Part of a small language model's weights.
Architecture: LayerNorm before each block, no biases in attention or MLP, tied embeddings, capped logits.
Each number is 128 + 24 x the weight over its row's rms, rounded and kept within 0 to 255. Layers, rows and columns count from 0. Numbers have three digits each. The size before them is the row's rms in percent of the matrix's.

# v: layer 8 attention value, 128x512, rms 0.168, rows 123-127, columns 0-63
# o: layer 8 attention output (transposed), 512x512, rms 0.152, rows 315-319,379-383,443-447,507-511, columns 0-63
# up: layer 8 MLP up, 2048x512, rms 0.154, rows 0-87, columns 0-63
# down: layer 8 MLP down (transposed), 2048x512, rms 0.151, rows 0-86, columns 0-63
v123 086:100135126149094095140126138148151171112142126149136144109120140187095121115163140117118123169099167104126127144135162125129123139117119143170100170159090101114146128101150095087122100125147130
o315 091:123139110144101117087107119140146153132150145119116126082162090110140138141100119104163140112134117108111104113132122111123109114086137138111143110140130141118132137103097105154133131153117112
o379 086:157118182093144177115124093119075106103134147142094110122116102106106124119130106132164135138105097133129114097132119136100153163144109136141147087105145133147145086123107140099125139113143116
o443 111:095134072127128114125128131125172134137090154123129158156127123109117093141086157155118143134141166092142128096113146093139063100112172136127083155110137127100085155170122137196086119138154135
o507 096:158104129083135175110136113131136136097151132147136103133120159141105167117111175152113110080153089177165163141130083107121157151135096136125132136128104113112145136121147078114098130144126183
v124 086:140133129128144164141135145105073133149148137169140130123132131073135131119088145143151082110112133137111166103118121156128141088158152118122103095163100125133141112112141126113106117093154119
o316 086:141127103141079090134133113147064124166120159125098151131134123118105148157110128162151151184140139113134105152129150117118138179144081154111136152116138155139153130191113160162111185172134144
o380 092:123157097116125100134096133117170123117139141087121141115094153147130107124109095082158116108153113130145139106083129126131118131141144130146160119155121119121091135150113132094124116131112138
o444 109:147128158128095124181094126148117080166151118122098099169158111112119158141138155156155157158087159138104124143149107124149142165131115143138120138137128131155163114129126151143103146109138090
o508 093:110081121165139070086132128117158123117137085102083122153132130159134147153148129079088108122164116157128119137117098153098088122104116153089135080136154119100116165131157124101141118131138164
v125 090:151131100130120141138145156135153132132113124170142115127113164133111120124110091146194159104130154100132147133121122123072173143089140174128107150128129133168123161121167115130138109150152066
o317 081:163111147130093176144135116113106091132121139126126149110096074092142154130099156140186144098124150112140126103133164098144125105168134131105124117132146132128093096129117190161144114142166146
o381 090:125132133128158088090081122135130165099156105094122105144130123152133116112126150107088113117126084141126134151114158125150110110152120107146128114126102129097149086087121097132136152156132153
o445 119:114110145116098177154160163132127100138124148134151121106151128165145148133106154147119121167137158142157137113130151131124146161120152119129142145133130118178137119146142122155109177112118133
o509 095:082148134109139120105125165154138142114111151151107163132123136081089129135159124105113125166126107099123111138114147126143130113132154132106065101119143101064102096139128115117103096113098154
v126 087:147090091153131146176108148129121091155173134079150115128069162115104091146141113138120105095129126158154178145121104138141111188133139144145102111132120136126074132123126112096121144152157122
o318 089:147176142091082139108135096099093114128102113166150104139123126094089137111045153127102103122111156119127144124091128130114128113162147160145100134108169135147105172132162176130164104086139127
o382 093:099140150137110085099099127103162106095113117106099128110126111171122131123124123115105119123134146138125142123162169132152096095127103123140170105153117161140194122109099123139124156132086137
o446 108:182135104140151174134139120120134113137130139128163128129082144102158085111134120121163136128114155119113121137074092101110144163162142110124091163090153106121073120168114183122146146105154111
o510 093:133161136134097086164128167143121140149166126122134132151164118147138211162120126111117138152169088130120105121104105144141157100102129125093141107122160111160108076150160145161163113159121128
v127 092:100104162139160099122062162099132133069117127084113110086156109118162151138136137107120098177166123139146148098116074128107160127178166132134131153131141147129124121099144138139135154096126118
o319 086:098136110129102087130143054114101112148106089138095110164107138148149118150175140154151124121101121129134097143157117130136092119135119146177131102108073121161089097127087132115098124119166116
o383 101:147113123136143195125160101134089089129106090144111116169087116115081141120085111138132156074096111121087098105152119159134096127111128137119095144128158136094138140165151195141095097164108166
o447 110:152125120109090122094087139140138100131092114142142128097120131108124131134132092122105066146162107144144169143110162145136122092098119082130153080124113108125086130130129111102123149121175139
o511 090:146103121105130135122133110092134133150137165112162105136151122130098133088147152161122181119132133117146169165142150108140102117140110122138112142130125112098153133155086123074110139127150099
up0 102:090129152139150084127114098143158098143159130135099129152132137090176134085164158057119149152181112089118123123168159080115142124178101148140122115093109120129133078146088142102081117164164115
down0 093:165147123186151127162163163098130129135136123143149161082161097123139152123176150156149119160142144112086118130107122142106115146097094124130098124137100114100138065150132109103111121124095145
up1 100:131111132131114201102136126110111129121117098150116153148157141127124101149144126129160129127145146160168145161094148131085157120132125126130116105100130127078154143124113138125135092113097125
down1 103:134104143143124112119134153135140142096100156153081101135143138097128137135121137111118094143075127125151094139089141142124142160131103154136123139092147170098118077116116148113137122157142155
up2 102:145111107149150131164089151105128159110088126176143169176140131132127153148155057122127116123139156105147125157135126076166120135120129125113142170082104113154137135125179127130137130156136161
down2 096:146128105149101110153091113153072131105157143115164161142114117128123155150135092128147136113108145126116127122112132068114159119128110182122095128113098080075107114131124192140111135176127076
up3 098:121099122110130109137128112143147133120166104052095142118089148113087147091109131113152154143096126166124118122133114123132114141146171150145088123143124129127156134129135156147115148136119119
down3 089:130127130133112126131119123111070141134121104148102125107112110162121110146131113135110148108107141151129140098126118114164143118122141077105133141189143117107119154132133246114129107123105162
up4 096:152124139149096156112154128140117160131093121130119176135134159104127131140152145124094116103140139110140169154055100155158103123132167089117110102091096157146112139115155112164109100115144131
down4 099:128134076165106120120152129094136115156124118148105096154095119116134123102125115136133114076113146125109137110122172106083103121142172149169133159120129102119123103145130135112077151143101132
up5 094:131082085106154159147140106125158135115126165188124159133129143161107125150144179144107165092130143132132127095125144118137121160126116127112130166093141086161087127134132117100123143103151119
down5 099:184139144121115172139126108139164147106122141131160100171158139132138152154120128114095138130109155086177128128128123123115117141148122151126152098107133162124151140158131168107137117111104114
up6 089:081140086106124133076118132153139094093172116108144147092100140130123132128154149160129148120135137125165121154121120128153132135105141112142151156108147094113112088142149121122101136157159097
down6 096:144186082102122138115131095116139116124137099157117167161133097077151102136108145123127102119121114092145111131181091140091138146101158160145169168125079069135100106113079119162150140121159165
up7 101:108117126109135142160146079135109123118097174107112089116163137146162136138096139156121124138078100131179140167069135126148104139093173095161118060112112174144112144135120117145162095163119141
down7 106:101109155098113113121116132136120118116095112134123069121143116127125159105125114144127163106148151096072138096141123153149108090139131144070147144113139133135100139120165134152124145129107149
up8 093:158124147140111115126119130146119152123125133074151093156105133157113140143095102139116106150189081136164125133151152130149124078106126104109167096098123085117150149139142158130112129142147096
down8 096:124118168122109124092141133160117129159101095122164099127135158106125163107152151139104107113130153123098080146110140136116106131102119128176129156133169141147151137122075130164137110122134154
up9 105:125071129142141130132133102130114098107158132149114121143143145132129116140135140107135122131142112117136155146133165158100116128135115141124107150073123098094139142108102129185150114143120102
down9 113:122136140082085144119153091123161157130107089135117153125113142086147108133101141129146129097118118183126123129105145101117143153146132081104141117116130116150134113145150071123170142061105136
up10 105:118127136124134104107114104115111158167102124153133118168146177097131129117149162128166115073144116140124137130115166084104091125130144160129085122113132120140129150134126134147157107181140137
down10 110:109146147125178119145146119101099101133119076156134125092127125142105159123162128126182111135139097123090100123143150092152096172162136139126153124103147163133156100113151124150145119108117133
up11 090:182124119095099159094137174143164126176125198139171127113125151058049151134118098108134135112122156141120139127159116152125148127152083114141178101109096174132122157133171115141105142182080140
down11 091:176134126139109084145126122079096133122110183123115121127152128157151117094156131121103054148169124100119089063129112136153119146149117141181152164148173146122123094106154168114120087126132133
up12 093:152103094129141163121146129094137113150137089105082125093118117108141116099106147169115183146160148114089102105136186157152094141149124188118132130121098128149091128118120140104099142105129143
down12 096:102113161139134150104135135087084180134142180131111186136112090124158115126110098103102132164135133131124095136110129141132145169145086133111144155163129116073115131095132093100136132158174111
up13 100:115170122156110141127164123128123086126137133123160143142121106089173131165124131137133144093083097128117115115134132137100125126106125150134099130145139144106135108185140068139150116123113110
down13 099:080113124164098135112116155114113174079169142140118089139123122147128133088136114136149112142152149115149122106170141128121163137065086132119134117099110144146109167107156113130116130105152165
up14 096:153082145107083105083114177147165116165140136120116102115147153102125131082120129164156112108076111147128078083139109102133120108167141144113143081129104099144134123096153113124156111155127099
down14 094:105174126130140128105118150171159114154154124133147126094148186100139167137142146110118104182129136126127102141117131154124123155174097108116131123092099102076122104114176120098127097148154138
up15 097:148140138130118170113145110108150147107114099159108113136129117142128185132146121136138137122114124129135134085135125122107098105079171141122124123137114087153118118124118106160156135107190083
down15 096:150133099152104144138127151164104148118129091128098119117143110112114141179061165099125127118123094072068100179137110088120115101126150103131127136115104132113161102129135124109086120144109158
up16 091:113124122137118118115126182139127119167078122160134107112127117149121111137163163105137169114147128112151106134129147138123116072114135130112141134163113065136094111156129128141115109106169150
down16 094:148150172129138138117117129117160128126124117130154160129117137113112140137130116125123169116092125107141110112110108123134164127154150083145146112166163143173122109148114148115120145153170128
up17 099:134134126132140130092125143125121155142103164124159121088143112125120130156158116138157094146165136106149174112127081148155089116121173156128114131135109112159186140099152105151068086125176130
down17 103:123094122129156123179129131097137139108120127165136131122118102093117142127083138132162117130131123147099103112172146155133126158132112143109132102198128124147081190130102142141150105127125158
up18 091:142141112101121145115091152132145131099219149171145157092174098153135103139156136140144109112128161120135132144141095153132129146084129139146120106114124153167136109169149130148125091108146134
down18 100:180127111130138165099126130129160125133127138138110111125154141100106140085160148146174111131112183126146167152133128089151134159161129143119107127142138140137116124149158151095158149131113108
up19 108:116098090124165170099089109176126105165163142126086161149119138143145130105108124172127159123110148121093115134106125129148093140104094112115096109146136091110122111127128112100147090101146170
down19 093:128147128142106101120142117101128138133094149100143087116120195081102163091157149113160183110146142116087156113133120157112117093116130104105114096148160115104112166135077155143154123158165109
up20 103:143129174118132111127131089124142132099133093124130079156144114170143093141127128149125132150123138110130102152129149180104101096081113129147111132104164126178085134099116122158161113128089082
down20 107:107136125124145111079155109110179128121121129136168155133143120142141207103124127124099109132095139161162108129146117123128163140146138119124092114091124139074132120131125108158152126114163107
up21 107:129127094122135122161099112136156116105108117121129119098098118159089143161109104159142096132114132109153162148132172124116130128144118140111141143147114109169112078115114122075132085161125167
down21 107:118179130097167082156095138134103128083140105177128129151151130101125129103132140124160125136134136117129151131094092158094099112123136145117116091132052108144119112146095111128110111159128156
up22 103:119096122146157086059174151153100127166149117100160109063078172114196152135114114121191171135132100157091133125186149158114113136131151108103140147101109130141137086131123147128120161130158122
down22 103:123073081113093114123132131116166162137186178149120141078116150123158116131118137145101110112117128150148134125118088057115128168094123118199164088102162118121119128138128144193124148111133092
up23 093:138149159175141109183118135126138144130091138107141118125148141088127097159177159152121124082111141117149157120122085124135109123160136176062147101115080125132141139099124138092171087141136152
down23 098:135133142111098122122083143077085133151121113117146129132139146123110051081136150147163096092089167113093138170128119132128109110119091099136114145110144140136090153116115157162091076136185125
up24 119:126100169123136124151113149097096100162075108092095131160123151094120132138126136106106189131140110155175144108156159115077065094147145112146137110102128091127132172144102128168150105109088133
down24 108:123146130100100118082127136091128091139132134117139129157125136145105154158139130110111128135162119173132107087106131124118075119123127164111124146118070119109117186107122114150144125102147086
up25 099:097104148175145112153186179125096129107125123128125127072121105095130126162121136118120125138176091135111116143119130111140113121087081138132123164084176114112107139141162148127128132144155144
down25 099:145100102166125125149146092156119129120157116124126144140136135126135069128126139158059091103114131118130137111110089139139142127090174162136146125181137100133110162109137148168119139120154147
up26 093:132156145094123113128143128105142162090124097110151104095126155112152167131156126121122114179100114141109132088131158152067106096142137096143121102094129148139110160083105126115111131112166121
down26 097:132123170153153155141074098149164151165135101096084121109154148132144137121130134152135120126139148113117089114106112130111142098143159144191107142119128147091123153101094122150143130108153124
up27 096:181124136105132108074102129101182110123126147111134149181122150119135121152126119120133171093151137090142093147133111137125142151125129106172111085151148143185108154135137139162104148128170141
down27 095:138135094164117146139120086145170147144134129115075104093123135105163136099139092111139158167138119162159152119132132136082124132135138117101088097142139153138105120122135140139119143143115132
up28 102:113131132151150153140144113151091128157139110150153090122111149139173141097141140132152083099067145085132092107121121114147119129185129141132159109149097145155119156138122091154151157114103120
down28 103:148122127132141158124135125110092180156175131122161168112173155151141146147157106182133147109110145152142132140145096089133118149147106128095123180137093124076123120102125095117108154105124150
up29 092:130147103110126140147141132111119159107099122115123096150136153083132109158126109121112129104130093138119121103146066124113153108160114133126135120108131129157151109139141129100158124156157124
down29 096:136128132145117102102147163117129104154139092101167111118139118135154127091164162156109189063143161151084118088067146130141142112097121145132139147139127166116117122143118174143151101121062103
up30 098:159219102072146154119139151091117148140131127134160167174155124108096070120135097158096146129121131166131120144122115109093117153111105113127113109133151106142114144142145105123185125145151096
down30 098:100109121134146152160121125115102148173103154159193129160135143156137078128137138162118160113183067143115159105160102116134121131107149121147095134088109140107142147177119178120112119184113146
up31 105:105123128104122147143118112081092134145167122166133152133123138110105107158156130146141155124108094157140127128098163130132107122131127113143110179083131120126143111100128164173148145121127109
down31 103:136142123124143130109086077082132174186120138104140146111144165133098066110098111099133141168151096117176093124128166123164144128131111079170177144142116137126114134130141161148147129136157155
up32 105:109108127165175194114153128151133118120184094117117123133106103129091089149103137129092128161151124130099139110091135108117102114151167102135114109118141130149147171149119126109151139096121123
down32 109:116166102120144132103127152131162129143129181110128170135076142142128127122130154153141102128165115119100143150145100147142093075086107117132114124085130149126163127162130133143127130139125132
up33 101:153145164083118110101079127118138125126141121104116128096128111160121131144129122084110127136147144133124137118120113148129109147116129120144125113128139144135105115149110122166129088117115088
down33 107:117110131118120134143113151135136141139122134162143132119090124127130122112109154156108088123133167125119154093169145120142114138176104117157146152139137083106129129113124092144113135128117101
up34 081:097125119170099119152157111115076119182109146091152133111160138125139131139119144155120110135056096109110135110155127145105118117116161091157132131104125126156098131171145162129119154147116167
down34 086:166179116107132110123120125111139099113173124146140102130150123138136105118112151117136144085162155120115132124146091115124141152102138128134120159115102129123191154120087112092119116094082134
up35 118:138120122138173149178090113095160153130123140175142124105145110121144141157171163071121141133123126108124145118128097129154110128155125155099152144107086123154135112182095148109155121163141117
down35 119:134125143126172114154128149138126106171143161126136123128134156129162151102088116104160127111137183133102151160103114175122126114085137181180122118112133148130147106117093180155170137111149096
up36 091:110105128139154156118122105156114139124139096104131142175156157080104103115124151141089115152124129182145123124143076188107078137140138099096119158137127126120179122160120129152131150121125143
down36 096:174132131175147093112127131108137121126120117151150166078154111138100143101091143092144140132130137140123119146131126147192120088103101128143147118155141100150137155139120097123177095128152121
up37 112:092105128076121080138174146141154127118096139088148120093122147125137082130128139106108169115154158120143102101136131124115151100129143137150114110099136181124151138089119151128121145123157174
down37 100:127108138112122098126142137122152153137134130118123102053141111174134166147125127129140117097121158100138122157112126148098131100137100122142108138108154130123104163126142135159073130131139113
up38 106:136140138119124146132095127137130166157116096085122128157123130104114127167147127163122114155142183090074159066085132163128099086070128108127090174087109122157135127108105099121160169130137117
down38 103:109116133168148148173122102143129134113110105122128150109147145132115129140118105099169100141112090135139120121166131113155135143144160152144119118120135112082125147156097128128147107114114157
up39 097:187143133131095155129125117120129127135108131120128093176159135100115126143119124120108153128104116145132087139171118125132142104151115153117120137167120149152173140107113132170103139132113113
down39 091:107079157105128054149146082109115116155184178113157104218150150094103109137145123112101130143142138152169146103156091130138113134111149136131065104148130121117146163102147205110149175113141113
up40 106:131154083133132160149107138137118158157102112128109149114149082135135145156129113121100196141129119105162146146098120158124118141143139114100107134109112160149169139106144118115142126101158132
down40 106:162120178113171095145143160181139127098139150108173141117114128130114121086160119063134135143097152163091098110117118129162133137117104145114127045111142131143123126144141099131126132094129114
up41 096:104118152150124163133119104132054113149149129119137122138106122115111135141148129138106198121109136143154167092137108095098111133113116117119082118162121095146143063156081074117141154139138120
down41 096:139134146133153134067151107125128128139102074103141118109112083127113131115117150115121087100115154094071132145114102124121144131152099160145131139132100165138127082114128199174100107123136149
up42 106:150118115110122117136089107124091121127109124133140120138165118091141093153103144131078089140103119111115123148156132169150180140135122139168139123142078124120134172150127104126116063119061154
down42 097:140113136105155121086165107111139133170129135131107106100110119164099121129070154118124108149103140122126114124086152106146142111165121149134157120109077174144090143094142173117112113105122169
up43 107:115167115164095109132143133144128117125141089088120125082076112122180152146109131110129178148144095106108118151093192162127089107124151124126119183152137096154153111069118111159116121162113104
down43 109:111106133160159069148138126103115133122122124104154178131131091162158139139152089093118123159163124092092161099110114113145154173107101129096139137183093161106148142144095112110092128113132132
up44 106:123132141114129095135114071164096082080062126135158163122159138129138105111118154122101183097120130098145149102130103112116163102150130113122103137149134113161138115097101123110158114109115143
down44 109:150118149150144120128172096139108094128126115098137128170158144130121136134183152144150122150162122121113140115101097132170125160123130167101126173166134096179129141172142119123146161181108140
up45 093:133080132102130150179125089106126115106117133094125135126099120099134103105088134089122135144066142143172122130117040079116110127125174134135165097165093182119100119139153137102136108079106143
down45 095:127134099116137120123136149111154171126114168180144153068140104157129149094158138116183122115099152107158131102083103104152149129170126121129134145136142175165090088135141181149090064118183150
up46 087:135106163121135120149105138128144123107092106104112124081125172154111120130139159112097094126110106150086167110149129126107128098168175143127121075138157101072158112172145133163152138144132118
down46 098:114187106083160131151156152176111134112156139138137107127154136121136108125123138157158105100137151148153122135161086130120153148175142118137134111083113121123187112143146167111099099113100112
up47 097:128130140175128149100147157151105118123132118126122115093151152090146101117102155150124083138080116130105182138144160089151116111171100135146137116134117114125126124147139104119111144151113154
down47 097:152155111112094140125073127128134170164155166162093152099150105134142125097151124121104143162108115150142117117104134160163114107117119142144135168146135149112158102159127092123118112123142110
up48 106:088123133145127084141126164133105131170162131146152104131120144121131146089159113144110129161129125133143156145186181144098095122102105109132143134122103098149116088101144123123096172113113120
down48 103:116125156102151090125169146120168147115119151151147158103124110144131142115109174135091136125132157111132123152149118131119128143161127095119184096152177142119126128106147058061091142096123105
up49 096:126151154147122136169143086159093136105126106121100122145120140115131124135148077121126145144098101129151111150122140157080140146122143091184089139137146109151083106162127136140140127112111124
down49 101:126129121119147105151147161130151096123130122086145170128120126117124138137126127073114126150092111095150122150091131061107132110154127184147122163114142104124130124113113156112111081081107102
up50 095:121115161118124109118140103120113128107128134116131150109091121109091107135160115119094130123153122140078115152126138116144142146154071134119150148129111155130140143136095149131167155113162130
down50 099:130131108104137152137108138106169134149125118106139138132081145109165087153115141126122114121157146126148126094141128120121099116122129103131079108109106122152082137106141129114116116144114131
up51 098:150155142115112138074093128134111120132095114135129133097133151118142123128131088137100123126134100148126134118155129116141094142115123138139135099130129111112157139133141120125138143143122137
down51 098:135163090144125163120146121110114111142120157129109137130117088099111086118150113117136102131136139116155132108115127143109118108178096135145129141175109174094133139146145090126145117165111190
up52 109:130111127123115102076059132118133130157127154121121140133143106080111109119113098147142155151108142115113082149089121096141129097142095103114121088083104140121153131124130107117140145152091107
down52 103:159073164172183131086108088126095182143073119083121075131130150100139148124107111098111074107155085141117146131137166111111143120122137155138127134159126125105146106156104108119148080138104158
up53 110:106130122147124115090113158175180100128150130133128118178130128136130114121150142061142132125110116137100108123172097106116171129150131162107107117119096166108142135140126126118135155149135136
down53 111:164128178140125132102111101159145117159110119112172113136100129162106116138173114144146121163169138100079127106121166123142146116119147151130122136132121136152124184203123122117121175158143142
up54 092:108106117123104112133163139164096134124138146114127123120162131147122117138118092141096132142090123133128109109101140133131130150123107089114085113164129130124142144143147130157086139120137099
down54 097:068129080102146138129158137179094129127133150165112107183104127130111113120154164128113128136176156106105120171154148132132108175112099125091135179132127153196133123135084102127121114114100175
up55 119:137151121145156133152155120145117124110153140131122143135178147180157107117133095108142131161144115179067146096153165092102108129111134135141148124123123154101158086166135093105143114148153143
down55 102:142121108150187139072172079125136108132108119112119141152169136142154099115139144130144142149130069130096125137089133135126146141142149144139145126126096096120105133148122097159102129134145123
up56 117:106157122108153141105133176088126126160149126170106127110089115095114112110146147162140138138084102149114106113114099097136123099076150145107125168114139101146129166124157124148129091104123136
down56 109:161125130071135079146161155146128129151134122156126122125114114136125127120115176128151087113134113123112101164104098131117116137119149146065105115113145153098100171097182125130088133153161079
up57 104:126160150118146135131083147122091144156133083129115146125111128175089130153127128121145111122133167171147140088125138107120125143173160091152109121107134092160143110118102096098130146124140154
down57 104:133171132129174120135081159134088153124105127160110143143098073100092135149150127145122119100094146115120125085140150137125168158150141110148132129179147139136110111124120126086131140106132170
up58 103:140112103141139106147100086141143113174154088100100066112150114166096123133113083127163137131140127130106131115114162153074112149139111159131139145137117068145063121138119162112152132114163103
down58 108:173127146106148140127116108098138102115107151134102076134136127138150109129124130061112140114114082121147095127129115180157124154114148186155123150108109095122110140137133156125168079155111123
up59 098:149135121176107120090167168136153126167122096143139127136128120136096115144122081185121105107080118121075135082149107095159152131164147118108145139131151124113137130117118136122082106152112163
down59 099:146130127129152087089140132144142092110138081157137144122107170127105179137085116116146087153125114104073112147139099118115159131099106139113144128108169176120109126104101118141137131129093120
up60 099:129113090105133128118112126168147112141129114122128107123148167092114143147123105126154097094140125148124108142157090152126147088160108114132132165108087115150109149144120146106135157132125114
down60 100:115101100115106089123153134146163097172099091109157128078123138107177151132174139085105134096134123129109121143124147155087132099147148133143091110132118151094142112134107126132136129149124100
up61 092:154090100170117122111122113139123118138107142136126082143113102106126127132142139131124102140105136073126143108143129136134120076130150134095139149135081153132141122131139142086120157140080138
down61 095:143141077144117148131148100119121149115119128153101110125112097136139133146166125112118125105096152094128094139123126143126129133183148175147100139139108124090131115162116171105079147131147159
up62 089:125179043130131130126158181134154155110115112120121130139169175109134121132158125170102138102121128129072142140094145145116112113099091169110094092105143130108132130109163120154151127138125123
down62 093:064088120117133118136141140140143113134143154110120116097109122125141178151131135122104199099141128126087143143134128158141074107131104101148109147123162129121167096129121122094108118147159138
up63 100:144158132111166125108155101128127114131122103143167094129088116136143149137168130157151102153130148141140135104136145092155115136167136105140104146100134094162098147085122126167111128125131108
down63 102:136098150149123136079126155136138133138144094140129098131123110136096115121121129103173094177137110138131127059110124177122138133084119137136076081106120121099143143158158162106135078157157184
up64 097:146138116150147172120096128126119101146138119106191154137130128106166127167115140149117105134110089136140139115109102156110086097118118152105145129139086125086131069103076129147141140103122125
down64 104:138105144128160112184146121127107104104124112083087168156129117114140118118152124121174110107092130100153147114107143140108120182165144154115133134135111154143125078209117091138120109141128143
up65 096:124117118081151149162153150144154106135163127147126165077143146138113153126079116126159143169161115108100090192090160100149103147162122070138112132118143081139089095120124101144104126115120112
down65 105:103158122089095150190109123052092159106162154135109103127167098146101120174116120116125060129116135141124100119144141146107132168107151123106182131135127122141114119189131103139125126136113165
up66 104:135134095119142121155118125125082168125132112069078111106145157083112159109130147158077113107142129136125173076115095093163116090078096121144115127118108108159171096138119149161141123146114081
down66 093:096107137166117152104129110136095156163171150124144119123117145167128129152091157153100122174138177161151086072084127132109180125108151144137119104157139145146132119139152145137085094137118154
up67 094:125112083080128146128117150097097141152140109121187083127132148079142136125143096129159145118108122106110103139133124105139126138112111133127119129093103171113158075129116125157080119140181155
down67 098:116139119120167108096106120130129134126075178111142142123133133103112162123181119127166118107116128126117076137130117130078124137105109123146081126144132139127153116166140129125115156125126129
up68 102:090153082174119123105156144139151115152109117100068163184131155140143107107100141111104121129099140137107138149113122174137169098185104130139116164142107105103096146152109104126108148097125108
down68 104:126140100131124090128117107122105146114118151136149090091115140145117136101070160138111131133116122119132128102112146101147106141143144141125143168120122127109153149135123149049132142137135138
up69 098:134110097134170135115151133133117115112127146167124128137142153100114171137088160094169153161125146142140120114073122070159075091126105144110081118112155166117107154099137121136141120121148121
down69 097:168162142103104121116097130139210182083133133140127126184171148168136165144157123085109125150118123109117139106121088150162126116144108174132135166151137150114159134121136089105155141161166094
up70 104:113133131109160154144107137101092177117140104123143172149155056129126151117163129127115118088094150177148123141149148130155122091131166143133071112150152115119143110147105120081111110065121108
down70 101:129122129132154178136128130126101108130162103125136147138132135143107124152133165123141127130116105107123111093106168124103128135156149131146132115121090110139149123136156159109127126155102160
up71 101:125133127134084203111167121111156158150139111098125125167131096123141124143092115128078135163103139127168153108132127164108090089132148146112168150085123173120144121126112143129133133159164089
down71 102:154139130127113147121139132175156125086125152142130135142156133128118128142114105129120136151171115133138114134172128162117150149140139124160149123117146144118123122160132170091167132185100089
up72 097:141084165127174167139155092128108114110130109074154166102081099152128140139122126161111158108146130095114139134138154134126096115117124121151109149131095112115092116129162094132118149132088120
down72 099:147122139098105091120156155143153120143153144142133143101123112107116136134120120151128104139125197164120135120107104112126166117119144131062139153095146123111133134152135040158129154096130148
up73 093:130140112118167114128117142160119097098117090101114086103118144104114099151140156144142085138131114137099109131172151138143123114107135094126124195143103128106114127155113145131143161145142135
down73 097:133105117123132154073132161113155127113161143081113070157117127125110142144158106101136135136131161125107103149168086149117133116143101141132055102123095160144096140155136155130107138169110133
up74 104:118130093158137155138128162129141080139124107120130120085150123135105154095154120131098133165104127123140132110113068116160164171145131121144107131140114074141134114100120096146160114159128085
down74 106:136121115146136140108135122158137149079122142130131128101149111110085190087074052160147162124120162132121134102144121130110108138138115097167102140100149115128122102129101144150132185097157125
up75 107:134135108080138126131131140126169116112112134160133083114158169116184145074112116097106200137155127134138158118106110158129120139065099148127162139109139171091147130095176163070132123142129093
down75 105:108149110129115122125143164081142083139129138143120196113079120133109130144096153141123162095141147095119127127102127160115128111119101130132098118134150125112111121134141124134067153113130123
up76 105:087102143152160107077153147133118093104114068131123127141141135161143091156146148139126100101123113093156120196126102079125131100111099128105123112151097123155092095153134115131154145110094141
down76 111:112154118097090112129112152142111128116162119140116093151131131139140080106170114118153142150150126153089142158112099087080118129154164113127151120097118154111120168129118115133146107094103080
up77 102:108128184098173105158107121121148159095149114158090153148109128136140118110128138107084096110129120104110135130143138115146094154138139130124127128119096133138120154153143127155127148126148105
down77 092:195138172158127116145147145097127119066124151119138146133138099178140160112135132117148093126122138107136137076080136137115128126163138125132146108141158144124132139160159200102109097137164139
up78 097:190184113111117144085182103144119109172127122119096125131142117091107113150121122110136145128126084099135106127159100100154151137108103135095161176156116132086136138120145117108137125130144097
down78 099:145110147108127122153127117128178156117146120144142175106169128141125089140123128106111122093130130111160097118097182107174111149081128139116125155094146170134117138179160119133118175131133087
up79 099:102079148111134137142125132125122102130111154117133084132145116086131147163115130108121139085118117097095168086064079114132096102096121101113105116144087099167144109136112158131100122110091088
down79 110:177110093182118103155161118105137116136149151173126123133080140162116103120124109194135138091077110125108156134129087145161143113089128136149107128146100089142100128129130150123151132139126100
up80 097:152100118129136149153106143114180111144097096119134095134149131141102160127124115133145190114128069155125135152135112128159120119116137135149167141135115141098115161136138088117132118084119114
down80 101:108124148150151127128125120113140121144126096100135162117123118143102163153127158147119141118130146090116090084112130089106154139105142105110160133135149138113112138126121122093167163151149142
up81 100:142153168124142139125130122124105131095182157147161107148114085131123108141118141091106091122095116093136143081168154165120147121122129136165127109116188111135138098131124129113133153138128133
down81 098:138148133149117164125157127146138160157107146099130182131117095117106142097129127135110115110128144122156143112151086124156121165104143134153100152163127089142151130156144190131080106145130108
up82 107:154122114112153123070122129105174135139132128122154114116153095131168144094093131131151138148113110106125074119125138127144086122113119143139129150178099117160083110176102106157129156103141103
down82 103:153079090095127137148170137160192081158138147129111131111131112104139101125137139123145159127163146125112100121090144129124146138151081152108095105145116122132118131149158141121133163119163117
up83 095:133133110079133162121110102128167157174171075152130106097147145117147144127177133140123106102122109169129127101078156133109140173107142121106156121097100119129104160160139162138105118133124102
down83 099:102135123138151112104098146137115106198100140174126102135165103133146130114115102146094142152130105118127142112128099119125109126133119134170112151094099086119066133134135132098122084139134120
up84 088:133132143130139152126104142131181130149121139143142153143114114134170169118113134115130138149168157113137118149116142120124086165132153154150140155133143111134131159106158140136094126121200087
down84 094:095140095094113123123109121133129129122095083128157129137101112151151107097156118111141144122133126143114153145112141111151141125137162146101104136109102134101090119103139126119109149157139132
up85 107:136133119132124101173119155114055170106128113160126109126138113171095115121123132142127141158123123112144108129120154156155114087154138086144097137133146121163111119157131087126135098122169182
down85 107:136118114163153127127126122158079139110127108088098132092116130123093124151088133168107137161132111121163104084103149137114139116137168121100132099173125113082137144139157164122131116135158186
up86 103:118122084139119088163072096139151116133133142168161097123163100177166113125107140141123118098105142155143084118121138127142095140132161119135123118122133147147132118083158152153162122121104101
down86 104:112101122125128105136111113112141128159133159134171135116193160135119130096114118144210135109094124137176160103156131151138155147113145156120123129128151107149086127127162160142135094103115111
up87 095:131145094163152139116108125142104114123122117127121107150114161140113147143127134157148125135143116151096129108162177128143134135132150141100137096137113121110155150130120147092134119166121108